Part of a small language model's weights.
Size: 9 layers, 4 heads of 32, 1.96M parameters.
Each number is 500 + 25 x the weight over the matrix's rms, rounded and kept within 0 to 999. Layers, rows and columns count from 0. Numbers have three digits each.

# layer 3 MLP up, 320x128, rms 0.121, rows 282-318, columns 0-127
562531465469458499508463494551506508514510496527506475496475448516454518493512469490540514484505473528503481464567499524539510501525486547467483495544490556491428499488469478492500541500499435530495475480467489486528485506462496476517504512480512475496504478508538484545511495489516510530529514539519491495484498473513528534527514500497536504529494528523535466502524514491518471507505
472531502505507545526494495520498540487481520519500498478500492502528523524476470467459471483487499518511513520531509463476524549526537502514525477499525487487555489523532517508486535453539493521503499513468490550524572488501490505522519484492507492496483505514524537478482529494508473505496478501474515518509501504474495511475491498479463527459520507442499511491523513562516519505505
473520531500483491459530503535500494501505456518536530502533471532520493486490489510517552465485527526471497479495526507476485528538505520516521513538508527523485526531475531512475523484508507500478521502465474529500493486505522526485487495519493481510451527484491509461544524444489499512558523537487487496500544493470475521509489497490530448508482466480488490551519510485497516555480
469495494507493505483493494539530545532488498480486518516506458475510512547501468481497483498456489513476478532495488489516484475543495546495532511514492484473480495495536441514513512506491475514521501476512500499533513497493535464456484532474471517518505539488521532530491544514459502520454473515478487520514505506498538519516538534508485496501534523473477489481489493430467493512510
524477472547507500504544519515480477518469454531510523519531502486472472489489542501510482470535467524493557509491459522485514496512529479477521468462507458479492494488532443496522521496481480530467533495511522547484502459495514530512514514489475490473535492466518508529494501465522481461519532474507476503483476473531504533512529464559500508456497504509506436499545500490464548495491
530525514514516484505485525411533481491532557495487476469527519488508472479555488485509517523502497523520487510494487511460514503512529503514517542497554510496506516467515507511514512466549538544507491482526497461503523473501493476469539489478503494483459504500474468506480503486511502490490449483482528463518474503511498493469495516488481470525495495502526538497518470495532505530516
506514493508512502476517497521519457524501466489483529519533540485521537484528509509498497510530511493502548496495477495480530473482526483516508467507514462486492517534532477484499510500496497502491496487523480487545537515487476535461512518502493491470524507469511513524484474473515494498439491456492508518480530467479501489532501493513538470475487498488508501510520514505496534484517
485502480498497535528563501493447524492521498498467460507557512512511518498490469452491501505481424531443475517453511530528472477508515474463506463449502493489489532550481553533492529492498526447531517525538490531471498505512496491503496511476487483509502500481478504531495480516525537519515491471493502566515502516528528505481494491508488502483517528511515470455513470484482578533495
496545485530482540514462520502491453538485515527497513490471489493474508446468500490535527515467516542503521518518461491489485489497496485469468472511497506497546484510500461486544500500500512512408481449476478535470498512466541498521491492501540470499517532475516464520468537521464486523478460499537533452470467492476478453492512518502477541466487502491506493541510476453504465487448
453458534491505513481492514516533477501437514496459505486463481480485546473550516545461517506465523481541522500484507517523483494451488460519532435539492515473492552485488575523501534508515518473517485483521538448520514528527478507519472540527486491499503459501567543576451452500528467477495552503457500462468476512480498509524518522462485517476490484462498543533478502490518496497424
493525518503511517496492467501471466489525550517524504516500521450511465500493500514486478514453502477463503480493471488542536496482487504497487471491486478524513492519526486484513558486475457516503579490485529462511516493529507534548490437486485514447548508502509524464497504470524509451511484502461473505474481473503492508555461509461515528459529477443478517562504503532438552509506
493501492491467493506490448518501498518474488522465535480547473509473491505592527519478499485514445537553518482512500534515543509528476512514465524505487447508510524501494523533502454519495541503514479498515482458507503510487512493555463529491475548527512504459527486525505499493484530460484479530535568473518503449520531517503498506477505491509511468480502513475532488539505539514525
496475532525499514479481450509537506515516493514490480526522512517523532484597498475486526499522543492524516501487544531545529530513519529535506466489476539533466506501519538491501532539490520473518525523517559474484484503449513501551490476489512519497449503488488482501459471515532496473457561526527447514475544451490503504543513483513580464493470478496499488536486513470510500472509
501545470534464510481473505458472534495514478534512513522529483537526497536523536493495497473465517537518516448503495454518513512462534551464496474526464473536508445491530505520507481495482467506500446504513518521481489546501461455431490524490516505509507508476532514505494480561489473532483496528465513498507500485533539526522483499550502483546496495479496515475491530509509491492505
461489523504514508459500496456521504518512518499453491482512579482504462511528483519510509479496494512487484473506523514484505523475501497458475471500483483525461503583531512526495505492493500495517495517531490475504482508470508519471563498470511555507478531517490489538511496527496546445472497524509502530480471490542495527487461535488468514502506456479495545533510484521497484477524
525493467473506517531499512500481472492508476439505523494492495471454517524492470531472453460486520531471489488503504472520563513509523508507497482483522498455518524526495485463519493528481486572487507518545482474504523525450498497481473492511506486482495511458525461476543520495504480525482517484511462497509496502489507471513488522516508517533474524529468522514472463493475511532533
480547481463495535499517463505529477517499521463472530538515503483542501480484489547516499469502509450462471525522542521497488505515457510498463488515539512477503475503503506496519502475508538532525449483455456496509451505515505451492505557487502475473505520459498449491471502483532491537455565509489569465500511491484522541506487496490539503516535529524446503443496443462528493466495
497547519476492552531454473515470525486489494498439495511499495559541484491474476487514506470506454462481474487514436571479483514491487485483542483453512508543497481529496494467517483478497504470516463479514470519497529443512502520506472463558490502530522473538515486491495473494473510495482463511462541484523471515499478471461504501543485474500513532471528490459502476476480465491510
499470536527532544504491490517526463463495491565479532452458486510482514517488496492528517499493508461470500503529485470505514482489530536482491512526489508536498493508512479510480473469491502500491529489480475536459481474446490514520509515544519505514558490478523523491507501489470499466484492518480480505509517486496516477457541508504518493499474491468498507541462492530509530476504
534503528454478485511502457481509489481522498506438497509543498476475458518521497447505482457475503510475462509506450529522513553555539523508492498456501545490492555504483494572479487487523486506506461528480506492521518459525520462475491534517543486443504523492507482470500481501490503551506464486515521517478492505458486466512465490485500519511508537513513531499505499522511480476503
485499488554496491529529501475525507496499495531499548472505475520549557502542493474552525488522523538505503502479530516476478486506525513478510494541547492512495500493520499479476505495508467489554525492546487450483473481458422499488495478513506508460482512480489543512501543511468419462500517479509508432468505491502488533524513485506488530481506529528467497475464461511517513493558
525502473506536484522510508475511468523505483544521424495495541503471498534499492516509512497516513493519498502528515529492478473522465514506461482482543505510458478501510560496522516492444506492468452472491506490527548509521528486482557497456495488470494521473535531526511519445495487486527499518481507460528499498514527455509490498541550493520535510537494452536484463459491445494487
471459494497484530491556487506473519506474547517472520492501527503492510447479496456470538541488495488491508465478468547497493458561477522493463510505481501549497486474482503457525506487444499531540537504500496484481506491507507500515488463504493488483481514495524463508508500507518504528519502521561524468461500444472484477498463528483528503491488496552507479525502512524479498498489
502468495484474555524480500483520505489534549500484509476490497489523481539556476454551499477538472474497463506550574491531556511466499517502477547476542472534502469475517494524540527497489517501509506510505457520481479514456469512504505501467521475506475509526450498455494510555482490447461496547504472515510514495514503497499446517521493534493457495523489502492487480512521485492529
506493526562518496509463476502506482508514513484484493506485504501489510474466488525456490520457473425454472479497523442535509519479542510538511477519485508481481486538520442485499441456508523552490508494473483516541532497487478440529461546528504518478551488513491487474524453507478540473515506495480523478471515508474510479525507485475493487471488500508465538481518458480476492493487
474545517512495490496565513498493542496515533572485495505535504518524490486491528460493451546499467449529466488485472501566490506466517553488476472526502512501479463517475543528478524484495499545546497477535505533529512503537532464525506457464529503501495538509520502496514456526492488492475535477510511462536474493493503478488512499508513511514467510496488536503470521455487541481508
534503441514541493512463510539543499493494496501509492511531503488498526515439518521512500512479508445512477492463520511544535495482529504509521518570434517506537458518467484480509541484517503532540500492488495491521491467492527493485498487532452502490505536479459504538469495519512457538460526448479505501513514491511501537498483555521496484454475514460510485477541428522472441486571
447501497508455592531535479529506551483463451475507523484473521486482510481466461519484526536476512520420474523542496509508509469476542429465497488504531486526477490552492444422494510496536494522503505479499539473552510529492510513456488475476525447473473548507512460522472500512470506497486480514517505489519515476406493470509510508505474521507549499559503525551488516464466511513456
492476555460485563443478511525509521510505483505458517513492483503476507522440496525504509483521509452477522497517465499506479477537530466523577483482495459518473466528491521487493500494530478445467505501564493528473487515511472473505470502514465547511509539481544502500532444474526441507560492534495493476442515499515498440515486479485512484494515530494460542498507494482475513525510
451488472467500499493535524545477514519537476515479495529505487492503493483537498517522480456495506512491490472530490525426485498509491531542490496520512498538468504476487518492485495503554477481479506483522493498533466495435539533447498489476490480452536481491468509447483545496488489492536518527513484499505467477514507507486500480499450476510476496537492461518491510480473480514447
470442541515472509485471493488500504500511496522512509463501523501520501507492475503507443528521488486511511531534519534520503522474466524504561528466484460462490493475481465502509504528504524514557538499477474514497498473496486526493530532513510486514472521474498485509500462457486545445475455474508497509526518513489485489482480496552507486551511462503501490550552474534495504507474
528482486512493480490490534496501501495504486530538550518494501528500464506564510514463500447460467492499569501517467483478516517506501482498435545448492481513538483469479472506501499511527458523519509468491537498485485543494511498515561505508482554509541513459535469529489478512534494503494481458474514455470479495489513517519456489473512509493520483473477534541522482499508527476522
549490472516550476499527480473500512561512504467544479523494545457459527500483485514537530467497471533477482505538464474519462486495527476504506484504493502484514517497466484492507497518522539497494520503502512486498538530530501495456507541508533520477489448496500495525492492509469512538495512488534487521517528493494442458472502524515496539517499460556510483528506504486478495471511
536514480516500487522502486531497487493536497479513538512509480447463529498469500468476531511511512486538507504512521484484498488453514476545519496533439488453513470480498523438505516483475502461483487531505490485479514523484486465518492528455533512479489509504493461456509547473534501491522481507491484499444507499451508536518522526483528468511483502530494481496535461506585522500499
530483532522500524530539433509521530490515508520488509510489483468503487510535528521527530477506478473486445519508473523499469509463521506461486531491470523492485545510509534516527498518515502507523500505484480518497556522484486495538529475475551499513492463524491472498474502506499480523474490471537519501479482522520462527506473506488480474494489504521506479511519535469505501492499
517540498475521511507489500505494520485516500487506496504495526530482483494507515502483538495523512506502520465548482502486483494480489461536517495515504490492509472523555489525459430518495514509511466473488513522457494464513540507529511468497463510484448442511500498513518478508478510527486541521491473485514500496457485484519526440494453520546492489481490495509540546485502521483461
504494502502493508501506508502505484493507525489483499505469531487505509518496500483503498487492508504504510501480523490485502495496515485505501480504496518498470526500523498505520501517511519491483483497493502485528481507503518485466484523485505495489476522496516494495512485494538493495498486495518497538494495525519529537498483490491466500479500501528530519501504495497487472481496
# layer 3 MLP down (transposed), 320x128, rms 0.0782, rows 282-317, columns 0-127
476507446515513480464491484477477524472492529520483521506529495494513513515513460497491505446492530463515508541461510512482515476495506513523544531555481482530535502473471503530503513505500501495525527540528500481468499490531513502502493491494505522517518496500521489475589525478524519486464471509513479534530488504520552464472500448504502530502527523508490493497524549496514511499534
461482513514528486486499479483504484480467504495511502518517520521505483503500497514485496507475510504516483471454511495529498471502472492476505540463485511514515513464471522500536527527485479500486514500486500498505481509471488480511501493482498470453523484519461499500487491477456524504531463510519499488489492528503510431490546522499508455493483497482526508529511482493480511470542
493496528479476506502499526482509466519503506465559489553489473492505498474472472485488482509491492512446517542456479531536505509505482507489466479495517524493514502472549480497537532555502497490528495456470528512533521530479541476511506499518529513501505535513466495514513517515452487534461475470527462472487492492514466468540545513489485492514528486484510479493462512524457485488524
496494484549498475498476487451505516492469516495521454455504573473555545521519524495499506493518536500475547519506498491474492518477498467504531504541501466496489493529538500535518529512456518470495474517515502488521482446523477500493500495540525473516483488490491487521512476515489552521490555507502528498493499456469527490503480511560535462469500514497485476482477508498490499529492
504508491491519509472482441529524498505524512543506508468481496487499538525550505517502504511477515473548475483557556447490503516523513474525490488489508505510495536549477502471524474504511512484515468491496480507557466514503499501499491467502494468490502519486521502495496502483467494510472518470489531528493462488473538496522440502477525536451474507472485495481497457475556478505535
505508482461498532468502509477516509538502525501496467525503443473493502525520484539526534587525529516530484448506450460498501447464490540569489506478512476494530551481491486482504482492508510545534530516515545459513477436488495568518475473483490477490495524497496522464472508512485506537474552457497499523496500537470469481554476561548443458535541492508521491525478487478539540499523
514462520460488486476546488495460488470516492481471512509476486516473479485477511511513473526518515503518473517507515476542482522529496498525540493506455493483484450516505480492499514472502482489481520508500493503526518517490504483487533543494490487522470546508486480517479470503469485456520478478490491473499511488496534494492480505483494476477505492506492460479498516482474473506494
510495470522485503442490481520542470481477520531520540501479516478512461493515503513483478484506553497513513486558514529469532484447508517507483493517522486504465474513458464484561494469512544526526482516516497477499508486511511516499526520502488536540486491550555502459514515502490487512518486492524526490489507509436490496526447458498504528551493475556516505528454519499488477488517
524458491521532519540526519474533533510467550498531476545542475493502481533516447527517484481521454515516469506473486502492459463452526503484474527495492510486475535466514538471504532480482512516499497510488519467484473529480521465450525487493501516512500459502487497478497511498467564481528517499548526529502507479509517523520497445504516477522504484528511518481491524495506518479558
530525475525536551508496515509507560515503517546460526481503497512515504485535477489521503490511519481532445512523525527453521482494496549464452533443519495488500473527496492455506468520487537493487437499485525514512505482485531482444501473495501486503535454471507499494514483483502524503463492504549536518535493506476504518479482503478526493510497460503492493505465523505498480496538
469537496468528493515527483566532492494496506505519482493493497503517446466494516484494452475515522527489485493510492537452516495516467511477481501493481522520550511493489477531455500525490498485529441512489525486522509485499494475450544525497539498494490501507447552489518463501484484536487509482489504497454489498497489507539543527541504495527510517464538501481502487529491467474486
463533528465495504528531468488546540522495494475496486500492508518496481467466517523502478487469530539476475508484446464498479554523482507522496481470512498509518557514522487486455481503498446489486475495479478535479516483489543517473492535478510473511464562525537490501486469462456542498473494506474495493486497556496506492540489480496477528500501473509487518477472503493516548526469
515473508456480488477497509470442498507528486465487552474503486519522527514498527490491509467490513533499567488453437539490485493527515493510496480546544490512541530500440529517511491495513519474512507489434524495482540527537489473503513537480480498470502521510511537499514515505528495544536479527488507516450450520496532506481479520471467505508538517509515548487490471478519491482497
461466468469514507460496543480528521528484497518513451505513490470485486472490529516503460525491470550563487518524525487535498482511531505526494518465516519527485546549528548426453467485492494523473483527508465484512507459492533488472496501525514475518530497535501535513514488499477499478514471498466547535538483492460500490489508518513491487550527510496506449499574506489519486493473
522506486523511509510473579516488488528538503485508507510515470510523439499490492476537508494536466487526490493486486497456503538507507504490468534443500474466511502505522521487479559491499501529514528485540497481522535468506510510504518504501474507473521487452514477517503488503495506512514547528490500515579492505508494491477523502518471508550510531524520471433526488456488551522515
522504475469526502531456524475485473539549493488517481511516477490526533514475501512552467478523481515495528495460501502512522507536502476514482522513497476506525506485525528528526517575487515511473479513455492476526516466486494480467530488514490481519498492501490512492486485488496489509458473486509519518474501499448496487509478491475547519488481502485535490448513509495528499500521
508497518539541502540508522479487519498503468490499495534513544474447482509522482484430470515493540518518546490505510512527541499490498444483492476498523486552546494534501515472496475487475480501536493477501479476504490455496529534493499542535510456526461497544489513489501487478525496492486488479460445565525505538506514548482483507510517479545537482476503504507513494509442483494490
539490510482528445497503500502497503518503504493564439493513479475506495465500522484503523508498482451487489499504558470517535522548520483475510487552499512495498509505486507548456501517457527512496463505493509459513537545523483529511485533507518501499499510466526494534481534519489472552534522548525493484507460485525488482521512519493528504455490490478545488485507513492538570488478
521464486536533488479478514512520483464536480503538460481475491466493507489498507501526497471506521487497510546496505500494499575492504476485516484493504494467531462500527523492505506459532487506507484494477499479510506495539500478486501467462493492495481507538487420505511487530526504475524479514495545479513499520498498470536491533475467506513469493507511501496467512548483519493506
484523539503555508479449492474530521494461558490512515521463478492541541483551498485539525486535481466512485492523529496485531490465519488529478501508509470515510469495516484515526529501508509506494491480535535490508431489517496558516509457528518558489482466476501475531505508495503497494522506487526512493508467489506504510530521497489497479501508503514473509501521484497526485538506
522537507493498489507522521497489536484531484502496486519507515498456461493495519540515495523471491463524557496496451457516529539503506544478524480436486488497490528490518510487529488498490507563508502485511543490491508454521488527498541509477460460534488467497526463538514488501499564523500538505456512499457509489512495503506496534519482495450470467479475485527449523490438456485478
486511474530475468506483510479477508515517524480518520523482498500538475460451507473535492532493466508469497504479487493479481520509554499477509494484492501463533531465530455506501546515503480491480575490508522494477505463474498472478475492526504479522529523486520544514489525532484524496520525470542531466527520500498444489446544493503420520495495508517536518488468513534492505495477
516508469513476479515440496462480481472544530476528484486500460431542527529495478499543467451487496501529521470513452465503500477441463453499507498510492494493514534467513508523477484486509469508482502478463458472510518517510513488517455523476477428490474480532514492486501510492507482489517523504497535509484501534513520513510499515496482492511506514501489508529490466518524562535502
515559457492505494512506533518476500491485465533511453481513517533470485495451480460520525513492491534464502493468487500449455459473487553485537507501500454475522539511475496507497514539481516529530485539528504497499526462501473493521501523444537483527525511488488502507519476501506536522508448446472524566497509546477473485462532501519536501501522530462514494508512518467525489517448
527531432519480508468511520501494480447508524460540544480466492539511490534504479494511495440486506501529527478489496517477531473462440469540483522469507493471516486487496500504474514520460583513554509491515505536470498497443523485487564486470506509521487498482495537536517500518535513457518506469495496498507556501500530519457521509478505526538494506469489494465493506496523527493468
515470544493495534473460467537531482530542461475511485495499525477480512511467558509475538527459505507500551495526489503464478466515532509477489444498490503524479495442489480495499531493509498517469492479465506496531514538501451511561489535502494500523486513476516504533453508473485512511512481525469498531512527496500466500469491540520524500460493514510494468478536433452512487472448
512503524518512527493531479493441511485531514503484469493519514502505467498494510476492484488548503484500513468529535527474441486499478461506504464445511476497508496529532515411530495495472458473477468479474526528498476493488511532495481518473485454472480463494489487440459490471504511447498483483498472487523506524496504549477509481543548468542493466522496444492506532481503488480501
562458457522504473484488499493539498453450488548505487493524492528536501489542503500525475503478487504539473459469473498453520506478486477539519517504551503502484494545562520464449459513477492481538530487502496502520512446515471493504545456552542464516496455509495518488513450466476476514486511527509501495505533441513500515519507492456531462485457518565503526518487527520549474532503
481518491475506435491472479474477519481513548464474488488478492490529517486503493479465465453540527518506480551540512556545493514510499478479486525540501532542512470499513507510525506552481551567488527513498522458460500541495510563488520533483514470532472480521488493512497543487546459518551492488521511501401473504534540473529502482578453550536499461506537464528503505490474507476505
507497504507511569525515478482511561522517516475438495474465476489531536551481505497520468467530488535523497508515557531517507517550499501520541480456517493522494488524481480529485491476466529498526471510531500566498508480497483480539502513502499522544496483526506509532461492496517519518467493502521488528504538473469543497510513515502533571514506506470516514484484489520527432477488
489524495496531504480538468465523496530522480506485540516559504473476450565533516510494536514544455512522493487494471480490462513526555483517505522487495505533480499488535549513522480471502494490475515506474486527493473511451484502489545492476502499476530483490507472475505502464508519506478502529483477475507522509519502492503526492524493510516537519478506478510499542476491462540501
501506530499519487501521501477560503532485496516459527457522443508461503465486478535457495515528505519512448509493526497532513480501527508518550494530540467468487505512484472486496505513479494516441478492517486525481534464471529510474488506515499492534492513500454530460473508476469539463483507493543500544538503510496518480509498465490479483489513499523500498487464482512464525519532
519522544511444525545448547447460500524481513491481478519504493519517495496477483486494514504511500496553481500515514481506522480473536499500499515489481491473488467494510525540475476461516533529528531496509497487530518497537493545536473484495477478518489521528530508489500512496545489487524524452529482532482476488517493472478527527448524522487494454494505517527496493486528504516477
480477547471467468489485511515499538487489517546512508484468486541453508492535468495479507457485488474472498464507533455449506511520537494512475494455496502525513486471469525477540529506522499527533504484472501480519535464484504459545500495514510460548467462511511573445461531477478492546519525483479483445484482474490499525532438516464494523528478469505488475505491506453483522507496
486492519571507521500491516496478470452493502495491519464511507488518494502485479500467479490526517472509526500469503475513528525513508512518527508503465485515491461493496533538510528504490490521515512471558521499529491528505537508475491503494507520489529532506506485469520490493510496511508494529529455555508481510496518518471518468491517519473562511497477479476423490489534490546472
564507513491491502504539489470466447486452549540509527489528534515506491481463508504490503479529466524482504500454500522499549538528533514449492519521486490501483468543463507513522468505487490542445542521471510513543468537508516455494489478516460529529513543482511508490519500467483465463515487471508501514494506502540513491514519517491496466478487541502532483503458488492459506519487
# layer 3 MLP gate, 320x128, rms 0.117, rows 283-318, columns 0-127
472481477467509539493498513504527474522479487496501502495493508478532497485498493472464546484503503470523492517493468548478488551479453472489493497510543489466478493492521493503480493503508506468521502488456518528484501490492476485495508503458466506523522509501526458517506479484504477464525499525464500514527485482504456498517475532472519528541530529510472542500486484471512480512513
481490487495506530479506500524513513499523495496496439501533491537522506516485529494540490506520520529533499529496451512463497501515484469514489530485483453469477531482432505520497502509503509478510507516502480495491544516476493591509482505458523512497513498528480494524456500486490467445554464517488521488514506512494531492528420491483475487512498522472506522479523497485491489463486
502530492542462515495486441473517455480516516516483466536504507470524524466538505479528505503486488474510505546476515550503515498497516503485479478466464496512541508489502521466499518487523484477500485500490484505467491471497469498525512503523480489496522476494530494462560537532543534483510514525502529515514514495545488515488524496481476481524475466468465515509507516541524467447492
529519472518488533506494534473490460448520529463471504495464484487473497523462484521565494462482517489499509449542465489489465517528484524486499517426502449541504472501507466524504499548502472519486495496504509480528471482528518503536496490510488518485543482483528530516492505480479502499522463515499504495501480472555484436515511479481508484475518501488545478501507541492529514554499
465489487448486520519501479525481495532499466503539489563495498475504509504499513475534510470478546461459485512472488514546489490489488498530488461522490502528517492537490449451512480506484473465504502502498475506488483519445536549499456500489490518511501496512534558504486476501495523484524560540514513515503532471485519496501517465475511484508486533523479477527492548487472513486533
471523480498529511467490503484474456484512502529468497551480492510511475545486495511516510549503545474521515497520509481490502507494495484469491474496528478453492520471498490507503513495531484484501488486492505479508475471542495518505503489481513517499487498453477508513460491495530478493500474485509524484493480488506491501511562504513485489496507477522523486515516470524505497479497
518507485461551510464504437518513523522542469514488490509454490517521513512492490549477522463496503474538495462554511520483519508496528479520488495497513487484482478502502526455473501513468442526485445512510471492501499509493491494530494524479502508509499523526444527498491484473503528495495522438469566463501498469513454524534498518486516503548495517521515501514453525444509450430510
485506497507512471528524532513512515490508463487490500507549461488507506417448506512517506536522503504523548543492513513503536478561514463526495468494496510519521504535467485549466504484489517464433525520501503529471491512486469543455524525489451475519463491489514510505495478490438507508502506523481448576514489517522505531493521510498482533442495492480491560450480444527492528519530
483484559462486483491496487449505553496502546460500509484472510479504563490510499524506473486508549480519491512466522537525522486542446496541487521513495500515514539512500478480539498564513568538457535484514507523471510507473544523485516540481547481479472503502486505517474513481480475498429488486475499513460512493486538531519474529549496461503500503481496516480518519487466512543531
521479494467496502481542491422424475499520519475513482461475488480492477463508511502544509494534476521517469498479479504515508493482578526477518475476505458509500507489467490551554462496470491521514537506493494502465502488533491483539503538447474499532474528539454488482475446511506480518506514462511480489523490477523478449505505491541510506466519512495533493485531538485467438511502
508535514520515520494524479492491529512520507514476507514514517517496532502539465460519525498529496516487475532541455495537503498510508521490480519466504498523512461498505568471550537527519456499493523467436516476519488515485465496484517519472538521451526531482514520487505510529543497496542499440486505530534503456526507526501495460541497500489506515482513484539469475480524523502515
530454542490542482438519510503502549501481476521529489463485553533494449516529461509523507514468475521497528513520520521482480515505463492467525492495530502532498538447478449427546509470522475493523508471568523512492489525452488472474509468475504510543494529472518459499461507530495515479495517502505500487496498506515498478544551541479524488501521502516527495509502520507524525487506
490497484573488460481538501535531459465513567521474474486530522476487510490468497495474526506491518503460515483496485519475520557488484481540495497475501535468514491471490506447515513512521470511494499503449515516482542504489491519482532494511518468514500473545506485507513522513501478544483480483523493499486547488519524512501509492464508500441483475465517488487478497520564491461496
478504508544515517506467536496522488490510517491485480489470502504512508487482501481508532492485497482478504467475481524519548524530491490473460479494519504502517510504533481476486493495496492476516477530550503530491472490498502466498531498439517486548541486477479515549494486501528498481509496494556492494509482516495494521459543504536474481479545487505485475506513530495481480472465
497491507539464474505497504518500480522521532531458544548495470513493509479468537502517501490516536472504488510497485496469508503469493518535469490509479532539479503480505480501480494515524526478531478467508501467537530512508507473539498520468497484500488460502498480560450533508503472525495527508543482470497514496482487434541505534529517475477508467496519493523512502490494489493511
483515503525565500528462523494499456526555503503487470461527475491551472500502532525489510503523486462472484494488448499540459484496457517488485552526487492526505458538480515475452506461501514492506532508446508498475491515478485508468501466485510556470455482488459532506496521511465551521544514509494511531468475546491501490480487496496517509490508519510497471435479492545509517553496
479514501517494530487539513509456476489502512552522508488456510515509426516458504554485534524502505472488509527486506462491558473488466525535489466526475513494514508499467468517544480479480507449471494483488466493515440471519468503478534549514524506472479500514518493503547505513485523515465492519508490460508535481491485479522522481506492501515472504452487487504473484511425467511479
507508518511497462512479534467517507500531470471506460523492491450531470504523504548489495467540490477473537535525503518549475539502494521526536485499482509516495528504475531486548482495497485489563500503500467489495457535488495474511506507490511505505512525498472520517544483499468494547482500487501471535520502522457520497510459485508474543486509518520478514522516544473503517449502
455524485492480486509445514534514455486498469480465485464504497492460508478546471506504470470468496527505452513499518532486478473456490532455477468491489518466540493499456498503463478513474504548513502535508454509508470509512492506480469525486479492472521545508454493472478471467541525548558460505434485505505493444469486524465493549508518537534498466482483514525476513500490499499475
502507518508522508518497501462478478474527502496485474548499481512496527505490470521532514481464481442492477478522505523501546503509495515521475472464452495529549512533509498527506514504462530501491483468510529456482481500540509528512571519452515490510553496486478495436496496488535496532543538530471466557476511535495505463560485510490464470506489504494528497525490538481457529520499
515545511505494507498507484518504529523523521535479467500480479449542554529489546479481485509482443494494501528540480458524494511519515492475495495460471479495503486522524486512439530492476492543532495516449454539527508464479490494489504502514447469491549528462504539530519469526507492534470514484494488476512492442489522542478536440457481481469506532493495504473466580528506525493488
499526496490540499476476538502510483504498482491525502521541520493510467532480527525556487445486510522527501499482504492502528545471477503528547503546507509452522450528521483487484516508549472498520498505464517531528497492479482500532476506507496521482535503524516569500542524497503513501477491505454453516536530541518485516497501466500483470514532538470500476492519498496516511502494
470517464481495537547471535493483525456538518485510482489509483460533550534490499484492460466439471499497522537533530473494512532460493486506484526532512455507533468432483477486528490465496488482464490501480461501517513541500438552512457454467511451559516478533501517499482493518498477508493563535468465481488513529540508462529520504473499506475523471505476544469511481521504499546474
515498511458508493507533505512480532477494493528493520482507502520481496511492538499505542501465501516509539503515484494502502478562531499482462483477474533469517468484452529490470552512512496466535538476468478512492471523512498536514518490500475513476512506505494541532474525494559518492505495495558559536476472487468567498493455485509514506493476529474457495471501465533477471463515
508475555495523500516505522529504503517490490489526493452548512512561543466474519498498502478511504458528536496487535533501532499489515461518451480475448498457471513502507447505480507520548507512512529491484473504507526556533528481526545525517494483511476520494499517524462489475540498570517513469518502486468483520506524501504498514490497496499504504493488529467475454550482540561508
530437510478523528475523456510526462522480489486459475520564542470477461506489487504490465522517519501558524491509536533499484480492529493484503503514531446510522498529506513483496483432530504477469504472497488549502428473547496477501547511508481487515475491462479494481502485515521516488545480483518486460503483473469439481486533497513567511528537500479524519464506445451495466497520
488525509445459469451541493522558487517508484478513471492499537490527508498489465462520528519538516514515496508510512508523473509509463478506514502453493508498523519482483552456488529476478469478459485529473467521510489467554484427483458491500513497508523497480497522498545527483506499535509509476497502455516491503534523459536494519477511558549443550458495500482502502506521519474525
500531490503536476531525476523500496516543568465494492496461539467537536475543495455476504506491502507514521499515537468484531498475526505519476487476541485504549532471500515507476516472458525509498501509463505502479511526515527512549496493463482444499532466482475540501492484485464561451502503506514506487492480505469477535466547495476507471519503505509514489529498509513536481500505
491490498527511477513496494527460522518514483455481492534491437505507463500536489516518504505486466501510494476549530494467514506548511515515479506521530453514508480475475522512512490527500464491517468464523480512484456481510539520524533466500497486460485451458528538499510506517501503506528523541509520496514473453530484477512502512481438462499474497524497494512512460475517483506476
525502500494437493521507480535518511484479477517527518491538479530511511502500473483529488470496502474493485520491531487494493485473462512499497537506492494454509526489531444501502496523510515495481506499528548545481482468497495491523459538465507513498522489496495487454462503476505514520528508460455456466503472472510522483519507506487509491530543500455461513514503463571554526521465
455463468468515499520515498552490497505510514463519490474533475520515506531505516513440505486497469522480553519476454500533461492512490478512441481509493477498515480509499492490501518472471436534553488484457514463510471541478525494513494490523497510506503495511514490452477501492553461540464518499456509492514501499493474460505531501484480485504499494481510526511477517489463538492537
523526515501512514517496533467495497477487476491496535463541473492502513506532503480491449475502488527494510522495569519488477517504527489506503534507504485513469455466490510480503539499488523481488437520534476500504498516487538486535501513490462468500527465494476506476516493485485529485515519503534539518476531501480544493490532476497507489520522546470506543484496474460510507531535
500513565483503516485526538540513479489474506476530505513496525503476477498476469474523521488502490537433495430497504470481482494525515490498473461479534528529483500508498448496475434473545502518537492472451488500496516519474495511547512511472532478559510495556468490508543509543470464498495532505484468484472478472520470537493474511470493488451458499525514530495521519493513524474467
497524485491534503503479514488502493447515486509495484467499478499535469474454496522522469478527472533524538501508467490466504493544489517522510503490513453482537462503497469460486532485461527485482498516473491449479494474481543535478543538523471485506499528504510492473517516482520511474515487483500525499490458437521478479487528511489458516494488521484500517467501477521488530497515
497477487554499453532521505510485493451484487530521483536530521515518517540509509498530482480496495506486517465499507487473508465509484501451549518472506467476478515504470462470486534498487491458514471526493498539499514485508479517540508508525443474487539513462502513540481472469502460530460498496502505445501536519485551565467490507502559488510502496518513495452470498432513488515576
504503469519476528466527539509453507508505534497495503502497510500488515521497497465487477489495487532481523503491525498482504482515512496499512495494472494476485458457499507531495495505498500514478533495524484481521500511507503483443504510467494476469494505501500511498504490517541505484537483528537488529496474497527525519490507525503451494523493501521521544494505490473489495475523